{
  "n_layer": 8,
  "n_head": 8,
  "n_kv_head": 8,
  "head_dim": 64,
  "init_std_o": 0.0,
  "init_std_up": 0.0164,
  "optimizer": "soap_variant",
  "lr_mult_up": 0.632,
  "beta2": 0.99,
  "final_lr_fraction": 0.0,
  "batch_tokens": 262144,
  "z_loss": 0.0001
}
Each number is 500 + 50 x the weight over its row's rms, rounded and kept within 0 to 999. Layers, rows and columns count from 0. Numbers have three digits each. The size before them is the row's rms in percent of the matrix's.

# layer 5 MLP down, 512x2048, rms 0.0895, rows 214-427, columns 832-895
097:482540467431549544542493470573412466548404495481456495573457487534571502540483552510499472470514512475452534461470458497452598506562472566478435500385450458566523549452423543538449554476516484
096:489566476481495463663527476520430479605493526596531490461446483523514523495423602538432508551515491559439431504446454510494509391459486572504507492436508512464547463415385440500558536505516559
100:470502476534437481489506466445473569566510544619472463528523499482525495507507500466547428521493442533501474532469564501533408497363537554480438542485505577470497554625444481497526462515639519
097:495503469541504508541559459584553495495495437457633600491454524492407451507543458547461466473491540537567491389480493467468555500477506482484398541487516511562559489436462538561586551412492537
098:464530596551472513594442482520459500471512490558430564548404515558507575494491574480597496613559478531470560452519509496416503570363557519451495526534551384491527489423515502580497446494416516
100:435520432509388520532445501527524526529435469405443536485536530437465513484460498507555518413483508440523467576614458492491533528464436501491507624494369439521620479491478448600565526484531514
100:495529500507438460433480523461426594479499492479482488532544463494491515522572558566491493488424482382464544516538504469492473538493496499431536485509519517536477411496469445520470568449489542
099:453409494543531493483468496507503480539567514563480527528406500521394424478485483515501491552500389526553520491418445417513542469498493439563534449466541525495504470505474516490428520524466474
098:465490386531444508542510486485550496409444501578466595551423511507505624462488558521425463477612547488416526516425499516561487510493530525558494468501395573460505524449574635479520450497533472
098:477495367519512581474520461468485528441508486525508538524592443556511480555493523535548465651447461510390485508527438454518442604464416589441502416585452482478518509520553508552539499503551472
098:494460433498450503500514444503455550427519503524587536593476525504430582578535448535480529427516585464493444439523554470505518483458495533547465460508500487501528436503539510494524570489458468
102:464471465544467486429526497499541448568487488449494554509502547382497477489441411567601517517520405432461431500472493494538450468518535511489472422370510513487485556501461492537409565501562545
097:448505496532566452541458483384432476561482444561441463483448446467532683526481384489460571383499521477557512575400474506428558465504525398434554567532572413435370496503335540419518500417526437
100:455537477482456440536435416518502543506537497457440590619484501479443538402444477508396470431508491552431505435509506502504555486483456448550483472552440501456486530506571463481488483555581537
098:529526483457539420455553465436512483517542410477548475438500536516510599482523603507464472479389583496540493363500511553567441482461553403451543464485510393461416561554577535552447464486469510
100:482501455453446383540574505486435483472510439553393489531535444434519566453513429485515498508567480480422472505433423543442567541455600440492471440534523477515486422545414417488534535424498580
099:396625520509493475566489543555400554518497479506507401521480425607511424516558587501517498578577456495494543432485513531448429489511462492486502519531517455370447511553507465447488496513528534
100:511457543411507423551468531439432501481517517527572405519509592548530568481494600418507423532398471541446505488475545512540635484514420504457427485491557460466548519482488510509514566418450479
098:555497488564581593387508480522429498510474515522465475517547429422546425478499479489423425463470424581519524518412394569499487401419468527480461489561480519505460508473417564529571591497506580
109:464542426491424498514543444400550518508597489511501465422436509508427492494457525493460484492468507475476544476484531461404501626551427454464494457492519483506477523525525425482425523567516443
098:506466537500504449470444468567437529428441487560527512481538438516520608477532480407504465427520559502547476640510506510483508551466532491502507477476491529463460499505428466466516491523521596
101:495461462556512519510497470506489538557516527472545569588460533572409531494484509599523533564531468586550520441494477561489431464563413506475466508559498562488486469459515472466378511519526584
098:438481512466471643407550463531410494479431435531568563548475433487526446431459533493475477472477553507375466508467501454578483460527493499482478489556557479469417484460591538527555472518526501
098:517518457446393470561443467506550495434496519493488471530463412580475529467558507535440495413581556462438517552446484496517476561528572520517449483618489525472538487476465539508514513373536507
099:500502491464484492513467434552368436415489454465438538539449526498552495467493547462536413452458556511508609508543470487529438539488568465541470355471509411467380490588524511545484538396550498
099:449513517468487381426540506485441534504437438441471413521470396533474523583561471458545483466539500501440472534503527446496557494513531432531447527541465500475552453485461454518450433428494479
099:563496525509546553472494406533486503469466550479578567463505448551502428524498536383506535464533487539523516485394472389536577434563519474543542534476582396510388550462488481525452539499521528
096:554576377509478488520466446479419481420491500466536441460502549516572391519531515495435461476542476497545522435453474439473443425529484473576490454503473602471503492506490518458481518574472470
099:438433511536502526507475451510484536552412510482554567511590505412477498599492449477513482467490429648572515454516426427545407474424463470461431484518522493541514489538557513513521433497569599
102:390464464552516471515457439616480531445549492457501551525523403475453525484469546514546473494478496497530554456476512518485504470536566523543582539407531541377480482520420500491540464504462567
102:595591506464435545467546479512452526443633470541502497566431393522484573461555565542473534505483541591474528455558530501598518483532468489530525373507549501449474529502485515482457438560542507
102:477458481540456555419471490505444516400519463556444528442522509518550607404521653499530489523571505543561486578539488514485481505431482542489593533472516513627412542506564610468596501422545536
098:505441478528468479455386495471546433500521581473578501492434507439438524578488504500453495482455480535487523499506551575484416540492420510414424514472492462531480511534431468576499455477543525
099:537499476467556541583339483456531524459471538494580449597463520514548587512416524489469524464450462567491543505546608553494421491506572555522499527489561529546542453618537535528595466493525532
097:506529542547519514569537532545498475527466524561518432417496541502420545514476479444473566479582491575463505455408485545644436455549464493494515516420454453462577516567423621426513553501558489
105:430559428425585507489594409497514412412479578440521439503433477402495477439453427537480527552508461436544601492424583430433549543505406394511467498583450516489440514524478538510483532594555474
096:447571565475456520486551441492538542572517418510410574419531515486497441464587596457503421473442499460502522479464465504469493554481547428546413547434521523424535432490607494504455488446528461
101:469438491485509406534513513563490507447469540573458429467451498486452344448400479489542399504518441538434442534598481473516454511490494448534452483473561491529459398528452544498509502496475536
103:535466475512518495517493554474523510487577448499546354447544532442484405531551395433497577428584424437389535501435548444487449465416459532536505386522552477565576471578447504444564588405452436
099:531424460506467453449515463527553517479474427428497467523515437587474439395509461509507570506411496455476490538518447487408622525514392440520493463477440442518455471551427441451516491554459478
097:473533490588457510460553419537482450522497520491484423530431526510453458504453465490558541555507456500496500544538566519560494409525415526479463427472528516429604513603515510458530587565486538
098:607595430519547499428536420576525564479649479474586552530502407404462501531465498516509422557458526487444530554497449513494590525430544455529451429567486537407461448478496419467427435512476486
095:492536468542529546541594465540498411515404423536435527432496575524523484518462430502496571460498475571478476482491436521430482554553515484468479445481417442623469456451519446504426470510490444
097:515513492530492527543562529439512478480468402358434459514536529494418368427445486483528592446512433504575431555444619487451441517471492536549488553526449582469497475520468579426474552541553551
095:498547518462505525549452462480500394364538509482610517541503529476410510505570433503498557406519495527511516526513531456462479475438423490566538553497588503563501578556509472450425529416459458
103:440518478475546480472487469488514445478418464456538469457532441521418475606505548485559441508525547574507512490651520469454545488539449505518517488518586411461518459506477594488474501559485508
098:576490549524493518482464506419479410543404548524475532606402391438517467404461588551487477557514495434466461531589514495467394566538532477481505542556551421515491471422384530409512509479484488
097:463455516428524416490495440479451482559463434348502582471523392418526516454542478522423502507451474484529433518437400502474400473549523502522404549448483443500437524516481492513498527489462448
101:532486501477597483443502514511558406535532508395553478598579571481450499560489462430523512495537579548492537491473538484488520459477540487466514487495424569532598493529556568505493497518458490
097:358456461466474493497481466472536487361424402548403508477535460520473499434445530552454406435444525547485447489586493482526481552469546448456428496510552507495502522499530448453528442478509469
102:521469573583517558512492479486535477552494438460494483346509525508558452492525503548542573472564484436386508454570450473459463503401510394546506473471531536472435464519601506566573447542521477
100:553453580430500429474627491409526474524504598452476480433553619486519456492480415550553524463524571481428446461572642462542539487504432460461536513461556491544436514503451487521525578465492556
095:471505423590446567411494519508531517464556479530549429488511513542498434431449550503502503543486466449520458502425443418456503512481491499496462505602538576441516467583510459560557429544495517
098:477533421481515537482525440489490539466584547534512560452487498510567484536467526516470512510488492494490546445477629560472395467478435446484506392480447566567396499478456488441492474519577517
098:533510463515462504540506473443498462516468432454427411460539486522426492537491474457450542420483509541487532508485571525486578480457554473514462523421463424503532515538526593512427441457491455
097:550465465422444469467480488483424534581575566555446490501471587511472555532444450600541398449549503433464483461452552501415446490509589478499482479469575477497514476556522453515461491533499423
099:472517512511525516466572541480522540418575440513537535489470546483498561499473579569452562470449484462550510528519593475503504504507375482488538510531419467482515462535419478527576511575488488
098:536405511613534431487424412496516552498468582447564439443493418462569448540420534519379472509526453481472529539504504556444597535429467470478439493508462515496584566490445547469554524400460472
097:498467497509533450523507471472417507518467511515453507440595424500437481459464598510552431516533559422418457459532539528564486457469553501517492464539522529539467500543482609527520540471486455
098:503427562514468531464476456441499505551431473487574463514497576491429462532429510501447607477586515416470427497553512443474458601381371483473440487471501544481541434490509520451515510491522485
100:433530465462420460465514517505559538482495405504430451454426464441452378527534509448468515513493518472408519358540482538530459441409507495498536537508512414501552428521472441544443550556401456
095:546557430492545454440545537537501484525476475485571529499495522509599486452434482393469490557474456476492511524479339560474533530454517481538409447507414548494487462491620507445512508423526607
099:542493529434501547440537532597465477472492550528589427500639444455398448498444461560534541633499507466457510564459597450463468477484627476504484532549400371460471476521471559546451497513511475
098:568488443442535494478480449525454541575506525425462517527535473538520416433412371481397452462485497503507457554509596466443467385427451478560509478530507435444535506483429385545448490494508493
104:505483541476501473476480412462481519500423453488496487549527387436538445429482460516453433455585435473486537450639545548503463402473513417547456462522480559582470473429503514539462497483475500
098:505412434431479449534441516445519518477539527536520524443385475504523475576512496492481526450513562569411545449519517485445459494535498612552556518483405551528450471525492549516529484520450508
101:457555519466386593485508477425428510474446527566377422514498491522426483465467473552467530447540517523483495465456546525415470509502464470541331472511526617462563504497605540446530578579542534
097:428543451508422429492561397527541438453547491567458453493552447554485451454483505525517494486511480477473529529548416467357453509406546532531526517447575519464532482501492559627531545446539497
102:355528552520465530448474461421568581555505411502406495473507498422454467473497454502483526520461519445478541586442343492481505468478441524477527455460495498549447524450572568396435564500452524
097:590546494496462546486568566488477519533430487472502530515484425420505555500499537478397496553496447556603525552537428436444558578557461476493618492528526499563463408436485427474563455584434519
098:501596475522468440550515489575504416460458401463453428536513392523502406405616615551522517470513589417440508505424540511608521545522655476470406552486472458436458492475406574462589484390442457
101:372389469411485556497396470539538465519425545523504459544521629503419493494494372503496546420496573462485503512517546506553598419561516519432445469510440414574451519495537485437550511500522515
103:462450488544418513475466478518499526486492410526527493504483503498435451502541547479474537506486566531436475427499560457495500405554418503639488519422552536493529449471356499460390430488452589
102:439547544505544541563487396491462453514426525455520509453520427520521572471497408446429441536596546506492501500574466473364539372442556475458500489493512429491444511462346509561470549642465500
098:457474469452514494440423481510435491481511478482463579481526578602497518526446452507453586572551458509539504490454478559440561451421511593507561565488501394403481532509483505482567495477490488
096:438492481520481461481482481548392481535546524536525547421536414615503594536527493559517455557594474590450386536436533574504509489489500497451422554402480552443446448505435535480412473552437434
099:573448508562510493467570509478538432515523530434566419538584443550488513521453443569477497544511473370446498503530477521535420559479409532578527385528506444478425544493581535556560481604514568
100:511483430569412455398466513475576511544572524457586459510555520539450561506407544556450474524455460493513483398429430510560502394440437379520500482512493389517486484441394424550504514438421467
100:527506560543484558514464608513505476536500415560460457475471506572452497535487540546463457473544426610425540417520496557399531541549434523571570521491500484524585496456549491481448427486455545
098:493496455421497543486525331503515508586527542526487450414608454493508528388517506491538501450468451412460460501499446460479472526459530403564512500471508502469522432438430516540438465502446574
100:398539532467468409551588415477453433472504362411450419460504450425531476487490473509498454455484482531486518469482502523462545523546513476493478540469390457383517501545455552436420500495495452
097:529449541464454391490484581498510542493497442444474500497512477555589485484396495517573532530576515488450543508493455493484431546503489500561517476474407563526431512476516498518456454461496515
099:497486551538444508503570469410463516570481477411435541526528461479517451460528542574442508528485418484468517502485492457442479501541419518451514468502467523522556459405573611483436361504476502
096:498422567481529477393520531511605548451414452684357506544502531487443501552520509554515458553496503503454449595508549495459534521419384472434484439434512498506579549421561545492560466501556499
102:590512440503514450488562543543480553491555510584352488538476414577570516480532624446444501464591595548469503468445530459559482510504433500527510488408561496515518475524529572512509532511582456
099:458532647441462496556540488467604486461527503531531465448519535537543498516395493446453558491470515431471501481448411406472576507535459496509490496492491342499527346478543404445468432486541490
099:522459631426503480567551436558470592493457457467454542385459490493523503564531550508442499535436446584530489510550449502441505551449486469491493538496593548538433472498521470431534465505535464
099:475472466583442467568468534485476465441455452480484415502508476548427518459519488483576473466442453460490541485461566558428386476462537459435450535444515551552497469518455501480503532467471482
104:423564533548516447423388486572452471431461524487513524478438484551513448573437572510494513507419429448485541452618559499509507599467456472535532493543461491517458496511381553518543514418411486
097:506522483457553538465516411527616512470469464487497516501404446557459589517450452464502482518487502539467504513417558501497534506613439540501494608433507567448554505566441494479486531457522443
098:404459513493494464460470574459633468459467518430570568478484433481435494484494455511553518498456484468505464459537598583559487497515403499433493599552531519572539510478526472495479565485493420
097:470394521567462522446522410463467479550558552489395476497465467437498482539439476518568474488515428508538454545525501459447414459465469414432445427492489410471427486522468507449529425608576592
100:392490536500556416579469469502500519546464467432395419518494465525417418565492509450537517583504458437402523527461447454511480516510429460449483484477499517472484509558547443611492440567466476
098:472573436509524506456577497437521542479638553501558465483484439475471452470549545476533554447523524483477471470657567548445525477500483474547515450548432481546446444519492422486464580499551520
098:480550513420518439524512496487513489567571521502529549469487518557481461502490521541489542502390572520495468499522415473423539535528489574503479442424437533512555517495377389518571554492611502
102:542479487533486394466457454461459506498508502507500485453420510495424529579408555458582481471455448449511489498482447465495472479481490531475496572471408578565476496469493499598449496561462408
098:545458437499499413476400526450548527376422528474406448491437591446437500460460519557526514552558560492519447426422455507476402544418407551457466503501423466496500468448516406507493516461511567
094:529487502400572629495542561463516464443535493486435450572465547514430617461468599560524467603481477535549466606427431506390463457500413553440532558458521469501507523466492516532503436505470500
097:570483613459480527527426485414528417543439509558506526533473507445533469446544466491580490495458515560453528507478490441475499597535492476504478498488526481482426510435406503475516446516494498
100:414470453495493473436495568460550635609533505532451455453434480492419382474532526448580500473429520525491460543486523420433427511576523475494512514574440472511568462482494468436568469472458405
098:522507426505482517568527492543506525469511468465491395499518510581497454474515560590495478477474528498547458525516362473483489483475478513408561479430531435504512549483456453534444413536508436
099:509522457598497642585509502476457558519508440493443542497415552508426436525371528496538529534422484499489495508463577481501447481485522432520525588500523619486485364534484423457572496383501467
099:501476412442374453542525448491478515480409434539452442521468500471496631453506570505458492477452551454559514418540419444341578518565644537410418527557504503492537479482432591517467436529499486
095:564389501548499515566527471479539452537515500404541490562585475465500445520538565537516422587490523465513516416574455515411515434451484507483438480489445515428545513424557449460464557541575521
101:541514591399490502592472528553453493505438481589406408539485404492487532487487449451525484471524538584510499515531490428503461465560580523538436453503491531482478505492605578545475494522554501
098:498460509508464409392440478488566475465422527466387444472415528530399418489454501534501457498531409356529498550547556561540444488468447522543444514520498552543518453482507533461424507617427542
101:518456473438546439496447487560505557563521559536408502502439460478530479516502530532521482570515588447540514503556448562529501501528415552483488513412517486450553492438571467522499475447485479
098:539560527456488429510549511465518515475488570437482472490508484462478412442421554503494474539456433432539365459494478425509527538435483512445499455508450461482548544452559397446498510476528521
099:538426430588429511531521535531508516452487561418564462508562512521532540544519500470499487509604523534545452525534536479533460515533630527391457524545481572488512556506531585436568500527470446
099:563510440568529610450396491460556546565475481407562527537507508419585555409545493524475436375560523527494514453517433503412422519517474492495507563520531479533466516530509478461555463401505519
157:510480538450534535477577599625500528460577530519539456516539529594440631509569445511508547503452484461532538605531479469464521519509495535536565554491457538468550407512593488454628558565508550
098:505513581432449472584537518453560517372450447568463482534450431481369516473437507597509476518457613479500426591505466456549604504479425444512518505472497465547566461572474492502508429487509406
097:517648508533451514499497508469425476510561608627528415449601525442560608449449437472445570462442527559394479569520486453508566470566584532404384461504547504485449509459430423541533477452563476
100:425524483537503588607462485490480483559531520470444571441547511428508568424567506548544598496438496446540472502428556497514550579514561383536574498421503477555543502482520455506538535592444374
102:498557550602571475558479604469495580413488526528437509496557593478504504533475419525564406505540399554556581515490545463481506465409503351491422520550522545498415493550535442462577412458515602
096:398423493456416476491545490491561467608541546479482415494482504440550465522377480479513512473502476416585452405452479511501495406522563535490451478462498509436488510470525565505453511554452492
095:396509551515485534431529470550490484473527507408455553492487482532577505516480527514490595528548536499542488446466460501463465489492515435494523522593431483522542481466543431473508466536568436
098:556516496534502445553554557435438528477596529475455580470477459552374428485606546472510526479503484509484485426461493550440385575548543398510517545396471556451467547470442503354580527520408520
099:381508505568422481583532544479465506626417551475488483459533483454458465466456471412520485419526490439558560427501563527432391441492513545430535527423510548458523541494519483425463516401465429
097:445465442509513515474513460455463524481567537562388507472466524502526559444401524552527570490520614458473534388469428475505528480487509441505485523398544535493478500474504465575507558510488509
094:482498467502543485464459583464502426450522555452553497437433401574536573446443524475620515459476469463467407557556570541598518466462566558497562474501468494484498501536539440435401561585544555
100:474541480446517549570595463471506479445453464489389483549541481515552506424495494501516494446547461558567521526482641439538461434474505511465512518448459449512464463515475492478495419430453417
099:514539347475486507521420492548466592467481473525485508499475506567550553556456483492529471427479534532419546396499640491304420466509461439423470546518518414428525476471525460507457538520446477
100:456560468493529530421476614517460531489536492500551519555516431462484511520432462475495440534487475503501484553515553448516520560569512456577428518507456444615458449521480351509529546526547578
097:518472549479578481450568503522546448534462463595495522453542416495340484556498570482562396476493547519565443405444411489499448445456504475475464461509483504472465502445468507469503548429449498
104:405505562508479489514626432466505498481514597572511550507491482479503561510376507525561392458524414499524478535449506493529386407411453388512377455456505570535512560482538419537323505495456417
102:482506522395443465377475526546536465541540463566421524468509443434489568571604473516555445480570503440447448401463572471474505526445493540506599476524501572579475511543491477480536427412563503
100:498404500488419559437374457530374440446495531514500524513561492430504486510489479460550478582506519423544486507591511409416473411497360408510496477403479476522469425577483486514455493473500495
103:494429503528481514504491499495456457487455514498472513428473456462537559450486473462364464488537399527522513577531509478369529475452596464456544473502543553450554499661518517575479396467524501
100:439567455519427557563504497455495505466463461566563439498451421519506397436501477504465548451512484487574477489524557424530436352540493509415455453481507495507544429475489524558446482450410517
097:466525451455509569533510455486642410458595480420602402564469573405479454481485482431457475560512500478451562503473506439490552481428423428464406480445447502425514482557598472483487356508501453
101:454535467575434489538470574433547468409431466472472508392503496413466445479593491507473557493534511443513553450430448408497524516514498465433480529418438450474496423465479590448399355511520399
102:537506520541435495553585519520523563393564459510517554468512584424491476479450481522444456453451578564485559504567526505418578459516513493518499466480481518492525406488536469516560435590477478
100:445388473533547518524512518495497505454439475537467514470573476465559365549436480451415409472434450605548506572605502467485549437602537583444496514509570486382533534539451580531512488513482529
095:533531548435562558526506422542530411521459495544491445452484448377553415555467526547424511417497483383416527446449529429461543429534511447465568494485521567515504574477508417550424556520582475
099:484435478477509502438508503426542544512545497490476460478478511534444482565525530497423417534600481436523537508472565459590395368565493499447434460504494577549494455501439450554577499548491522
099:520502467465484440505439582450449452526552517499439478374512546469475475540519479509509560528422480507472499418567501496454535427484532465485460484470478573471477497543485493440517557522566545
097:474549510589454560423418552474461519448445489452414458503564442611503536424564438444467504528454503522519359475473499532525614578493468452517501618499467436523445463401433420649442446483485453
099:541553394532498591628500469502470483538452456459503538480526508475416499510480522482550553542421479443498438557624419532485445402588508537510513510473566571503454550601473501504421509475515439
098:607472531523375458467455524461513397559439518542475479473494466448463404529515425575512443484480515549550605502538543383384512532488547449477464618425441467455451516424469529506499469484485488
101:531478504472652516454453481494503458496471453417587441509411475545524554446417471506455423519543463512454536471479591571507425485483545570438549466399480493499467511518571529399528533510505433
098:652512560465539445443502463505406440500552485476364520495481526559427459497523473521441574430521504455565522530472519483524324469498488527516426455519467436484542496400486521464453448579485509
100:438560502428549485389481473492583511519443426575429443561554515491484549434491466599548454482380534586528494461544451451557443534526551502486442426439474480584487509514515561463459519609432460
098:508455509565470504456467499513376475526439555581515462473564415570438548524488459420570515462442505493504451484483471494615563473510349490563488523537482478514483468420517432455451519508522509
100:467594469431475474471486498435564489583552467475520485530480413525483558544464553532598532512474480532519432477397447524423449495408482461480459557520514452529546517399440523453429476477428478
097:548497481549488500473495499542588469444505529453545478527599513521445518477461516618436510485485437526473487529545483591488535494445542547522354463458548513509526485534525519434499483514442466
098:479501433541515474506458522495494562437478499449437526547451517510390498491456524480502536590532496437518474441416457460459379536538506513563545475561541477472617461539431444511507504378504547
101:475429529516497528481419506500475445558338596414591525528539534425555595493574576460511459458440508567494538521472540527559507533467571540432525455550493553502528519542369586529612508531471525
101:459486471416371542454544496498589428516487599473409436412482561390511512435479572503536476563450439498577482543437458487558519404412488555359427496584501440450472534374456529487421535506465419
099:564519537552501507498507502492507415506514463469485596378523468526453528451434444497566473476366502519455567491415515425501619423558455427536509510546490506585437498545491537415514492500505459
098:473562504458525568540529491506469530444469445524532485515454533449375601470485499465481507468541447498423383386501473402450494496439531505575448548476550463488499607484385488537508433466450448
101:492428563496518493391449453540597532461506493480561478564491512496514491503433477504437560471467514510471480409524477518568511482459497572498522495622662569542543578522578408538531563520499522
099:566425543431553429475437444485525460476435492543557552586502425567507405511564560569553429521425522518603495421532547509528485430584485549566392403514496502561478525498440481419527556518464433
097:453485416485439509468457445537563438490522493541524503463524490366439412459481521529448447562530557505591548454465555449469475494432562489400580508541485572466509531441520556451449444493469480
100:549455502506436539539448450446494455423454544499437527482478519636451438449501471434479543472496525539444554445504522523444498511422576509484565553467555504480461480538558465528553482390447540
099:448494476546459419559544541526482555439597476506533383531539428492458528512475442569562498491503515500420538511454513465570514571465523553504531513521499475544475455457504603486487475418537520
098:499549512481542576446494488546477455576549543474508442513489419413549444561461456552493531558518479462334466493491482582571525451496495518519452516537586649496461548462523497525470526475573503
098:490463529565483479506483429456501577536499519576452411531519519522547531481541494478428512523413464557429491567500607477554465502580524548486516487529488467555506541442553534538486456455506551
096:527462443576520483411536457443523506392548517403614489411536513464511356502547505529395450440519585453468498623447464450515468425616459471616559487521446471535505538477546465452574542467457547
095:495541492552547512480491527442551424409479529545476539510638600461521513471470403544524533529567510464465480525590494587494428505488496545498609497475441534505430442527480482558611553527524556
101:461467508527548495397497474516639456403578385423554436445474442523464451499462520508501405519448537531514455589496529539504388357529481488591537517521456479409501547508480516490441522519503546
094:485515518421461424411524573429511452447565503493597487464561536603530546471451454531413388390506515497468456543580503525534502503519442418506524496479522495480474523433538568580568463476500524
097:444438495453492531430465407468527565531498545507440420520492530422473524491503506581452434535425493484556477419516487432504568598478507478502548467491459449454430516487524379424468367479506496
101:532512440499557519458518576499515483547492586494521519450535502475419536504455499472502513515476582492550472442519566474454527459399442529570468413400389574519449516453503513452452448505490406
097:458505438551480570524473528564425605534483539433482404476568531575429419489610514483544457534492457548506435546525533402554566601494528473537468509525524476474560484457488457550442542494449478
098:448591475557561511566456514504492427559512425467476410554508507466446419452471559568579430496487414430588499448435591473664378503372461509387494403510586521510532513520513391548584442439464542
098:429444461408484530453596503443532509511488549477516526512505490528530580459492461519454475476473502465525511490502625556582547550464538484499459505480475521514519470501501528447464484391424478
097:455500458472446491437415488485539446499560457414494465492460480466465465565475486485457488487439510560514498488441449542535529482534498490404564494509506453536520485479443385591488498459475507
100:448498459476524429534478455540504512477528475405428453490456511463513387541488422520493463512436433486485559512520454574446489449457423618478532422437515523544505562590572510575487543537522410
098:502510448491443434602495481520527516542578593534393474452507476445429487488530528466471513517549496460522437393478594525533489516595468512421510498489540475462467464531540405543515549395430419
105:481482483532439538335520443444488487471471515520496566479487478452478456532446510576548467454486513475440511502593479492511448491633502442459547397512529536514392452463471465463484508582465531
098:558451521486460499569449511548516518526483525634526456557559496475550433509473546522467568388491437511473480477492483461559517555426537472486462537441444511458572417532604489530544474509501465
100:475506531514480577502564555566635469511515550540570526570527567514533480432511542527498435607487492466555636502491563437530530378520508516384343501528554419519544452458538500536491545545528512
098:572462510477494391473500501517460515424509468478539507482463449471623499530464439522525546517379440524535531490550333462485528415486538552454488438558506467528554552454542469410508580532461401
100:562488483519524583528476337557464434433541506509504441561540538541509517536450570529527462479556522479479535423578489502505635430521451428465467463633516444541500495484458471535521540535496521
098:532451479428467455463476534544493486529487450477584450522450448557443528463520464555443467606490375549558446555516413479496556453481521575507528505415405465482482465511523478420473469504500579
099:447495480421477556587525498449499555515562482496402518440461456548498462470422584540499535495430520451457492471502417527539429425383519509529492465461581459511431404537404488454465556554445476
100:529437511488509562531462571578500582426559466471505513583568572631496563532551519514560417559562458502495491599506468445473472446629367552545461434430426566447463411600617417558598436475587521
101:562503545506473348382436629446487513483436471497575450504450396494465546579492446512499459570494500522574538532425563505618442522511502492472529516422481483410484460506446432506398529508514577
096:562567494480472566481464538500499509482519560452482499538423500482589615474471450486481469469478486503471474507496515452443578468514494441577549468470462460481511463526469477556491510559486503
098:487501472453469460489497444553452534561507480409573417444460520468527424412493510529491449442460438535515522411493477546532452446562512537528458525506553527441463483585506437368558539552512441
101:574381510494557500481569482446471543491455409508476486516438426449461399431532473446437481443513450500516534508572436472568362506557536493450585535535554580473507437469502527513486496546477558
101:467549461490558605521448496455573525567515458524488487419443526536543511537489488498519510513453514499535470592458444498506509546588529476495531563454579482559489490485558533471525566463467547
098:558487493514438534516460511519400502471523467456534441511502494457461524532531529550498443525519513453493438419574454490600474573449551464477467456527482497465515488535528552492494535469446551
099:468584464532519430520522461457480527506516512493517411446478551497468569522516574465465469492522555505422507547521553488424509462520524577494491452461553623494579479602573405561571474505533540
098:545549502509485553428462482552532476431495447576422601484528504419540489521612527460428473478445562483448479503428484554417412536337575446503452448525434587418456494420402491448499517396481479
100:387494484564538556424570487458541451485543560528584490511490464480419571452536509452429429419501401592493597499397421476599500501463509483510423483541468506551478471454565555457535560511429464
102:612401565404468615480615486533501387510506474487493385477597499523513521557491479475472521505516443403465484486404550535491511462446564411590512413483492555491455464473553567531567462519454453
099:489599484470578499448459519472486500473365477453529494481447510492478473407533466487435452477482484450445536485485449532500529465592436518531473558457449562440439517513462555493503437609559452
096:481488504493586473434490474461501476459540529495444411480408547544457452519509549620525524489492452378559484530449494543463435463448463475487480584493405418526489510545521523496482499430479483
098:465531507533549521505496550482548574533527521539529515613503547463460582440506574483615586578438528491562491502593561446480483504482540413475577503489379450535555490414575499447457456512504523
097:378483494499483480495462544581525533485561473507433487466542463492475505459491466498465518444468522565434553400497336461415492573397504452477553454511487397497455539547500506496512400568500526
099:510441458536480472500550460511509513460531595470447476537493517470421490456474510485608390552308452591510464546495487499430618503503504508445497406462475533533467512465601452527531381473459486
102:493568514459571454580496546535484471526392432440504450546464563489441510438511501476463391397472441608494500476506431514402559506588557554520429496515537373515452430435537437534485400523521502
100:456449561443484443582498451527556501366478531449481412570505471562491388414524422493499432465468534494556471495424479474512487430550450471480605489461512476483505466477569464511592514380457591
102:468520425463578569470487504522467546405529502456508467450486491525412490506471478557435468463483480466410551437473517477497491558489418504528481481456426578472507513564421400383546467557484487
099:493557525368502523493550508450495535528484492395428518404490514477486456489419527406463504435549436526473477420533585428463453517601472514543585581537647576587436487445511507508481533443465586
097:467595497528472395453507521478488483437507610460458569601507542401512524620426571461467489531494451482455570554554476505561531533532509509587517430437442484498447491601474545563620503483486485
102:461541487523533479654469486416552439468508535447531484552487488561466429512540482559512468515498529522483469527522562475491476547548523434442471530509448442405462455570420445515429335538394543
095:508512466537517544521416467485504507570490622450487562462433552478570535548572496476569518475451506478478533534474532589503453620454461496524429549494449533517530518499487535535542464535463555
098:598446527548564531482483476543482531446540565506571543532550578493493356454530456556469504407541487532467459450500584449485559468447528539419515442622478434515514591458553358485510473476494554
097:567476510544526475456447499525524493522543498542537461458489510452502490451478445453460471406499439517490449529493564411507488571510493443471488435557533576580440516466376514447524630424439511
096:533423485459486508502632529484534556455542436508502526551499530488638427440527511448551595390555466508481505496496528360552463580548526453545486482522529570445431514478515514477496480476491477
098:440437509368464439539396484550463536532446557478560485527549512508455488446530504445451425514516430470427438555527524561557495565539427526527528491460617596536499494420500503489530510456478497
096:546551547499558515484417536460515371497515510451471544549573436484584413475413509427544513486389523610420532479620476521522448547532570479474433447588505614467560523589482524495565538425491580
095:435516582498521408589551422510497579527528439500510400560504513506438460496553402558531498479471543459561447513522514535546548509472507501421391468455393492557509575587530564508468487430438457
098:501424471450560565521543514569455563370483454563497533423461454485539525441495511519478507487445409567537473390444524542508485559487464449543454444544528501646491561434484452438509474510526511
097:574407490499525488453446537508552529412512506489609442467507451537520423446489479475463455519426489459408490481533470446419492478650494505382442463423590496511493496502449453459449471493432501
097:368512497437497504520485439533500504513497518494626559501462474528532431568563547543521520454421507497531413505562453515567410364433672496566508435577444511501564495511565397503445593507463540
097:430494415535456515415529593495520631525395504522518406480470463565419495499555473492502549502448503514408496475456589537447470455449537453488416595668412695465495443531503415499430556512473396
099:481506488567479467502402468459425527510402453452494455499429541487493592592539510449474477456527551503475422538537558474460570438512460472463527442467532454429441518446522540401503432495576554
101:521461512371520477448450506492536466504498491464514522484482533532551549423514502514401499581477493545452438486478513596446466520544421481503545508549470506528533493511514570400460541510487469
100:422472545498492435454504487483633538575501462561532534476646525522545468483463443532523491529450424543509482474547504439513506558494417459548486484498470453602506533393564536492431567523543424
099:503485455525499468536550463571461449562446459541494512487526469460546390502504526451491502508480483507406441491518527548469360583556512434526570489508465600622500436510450549342508518484474454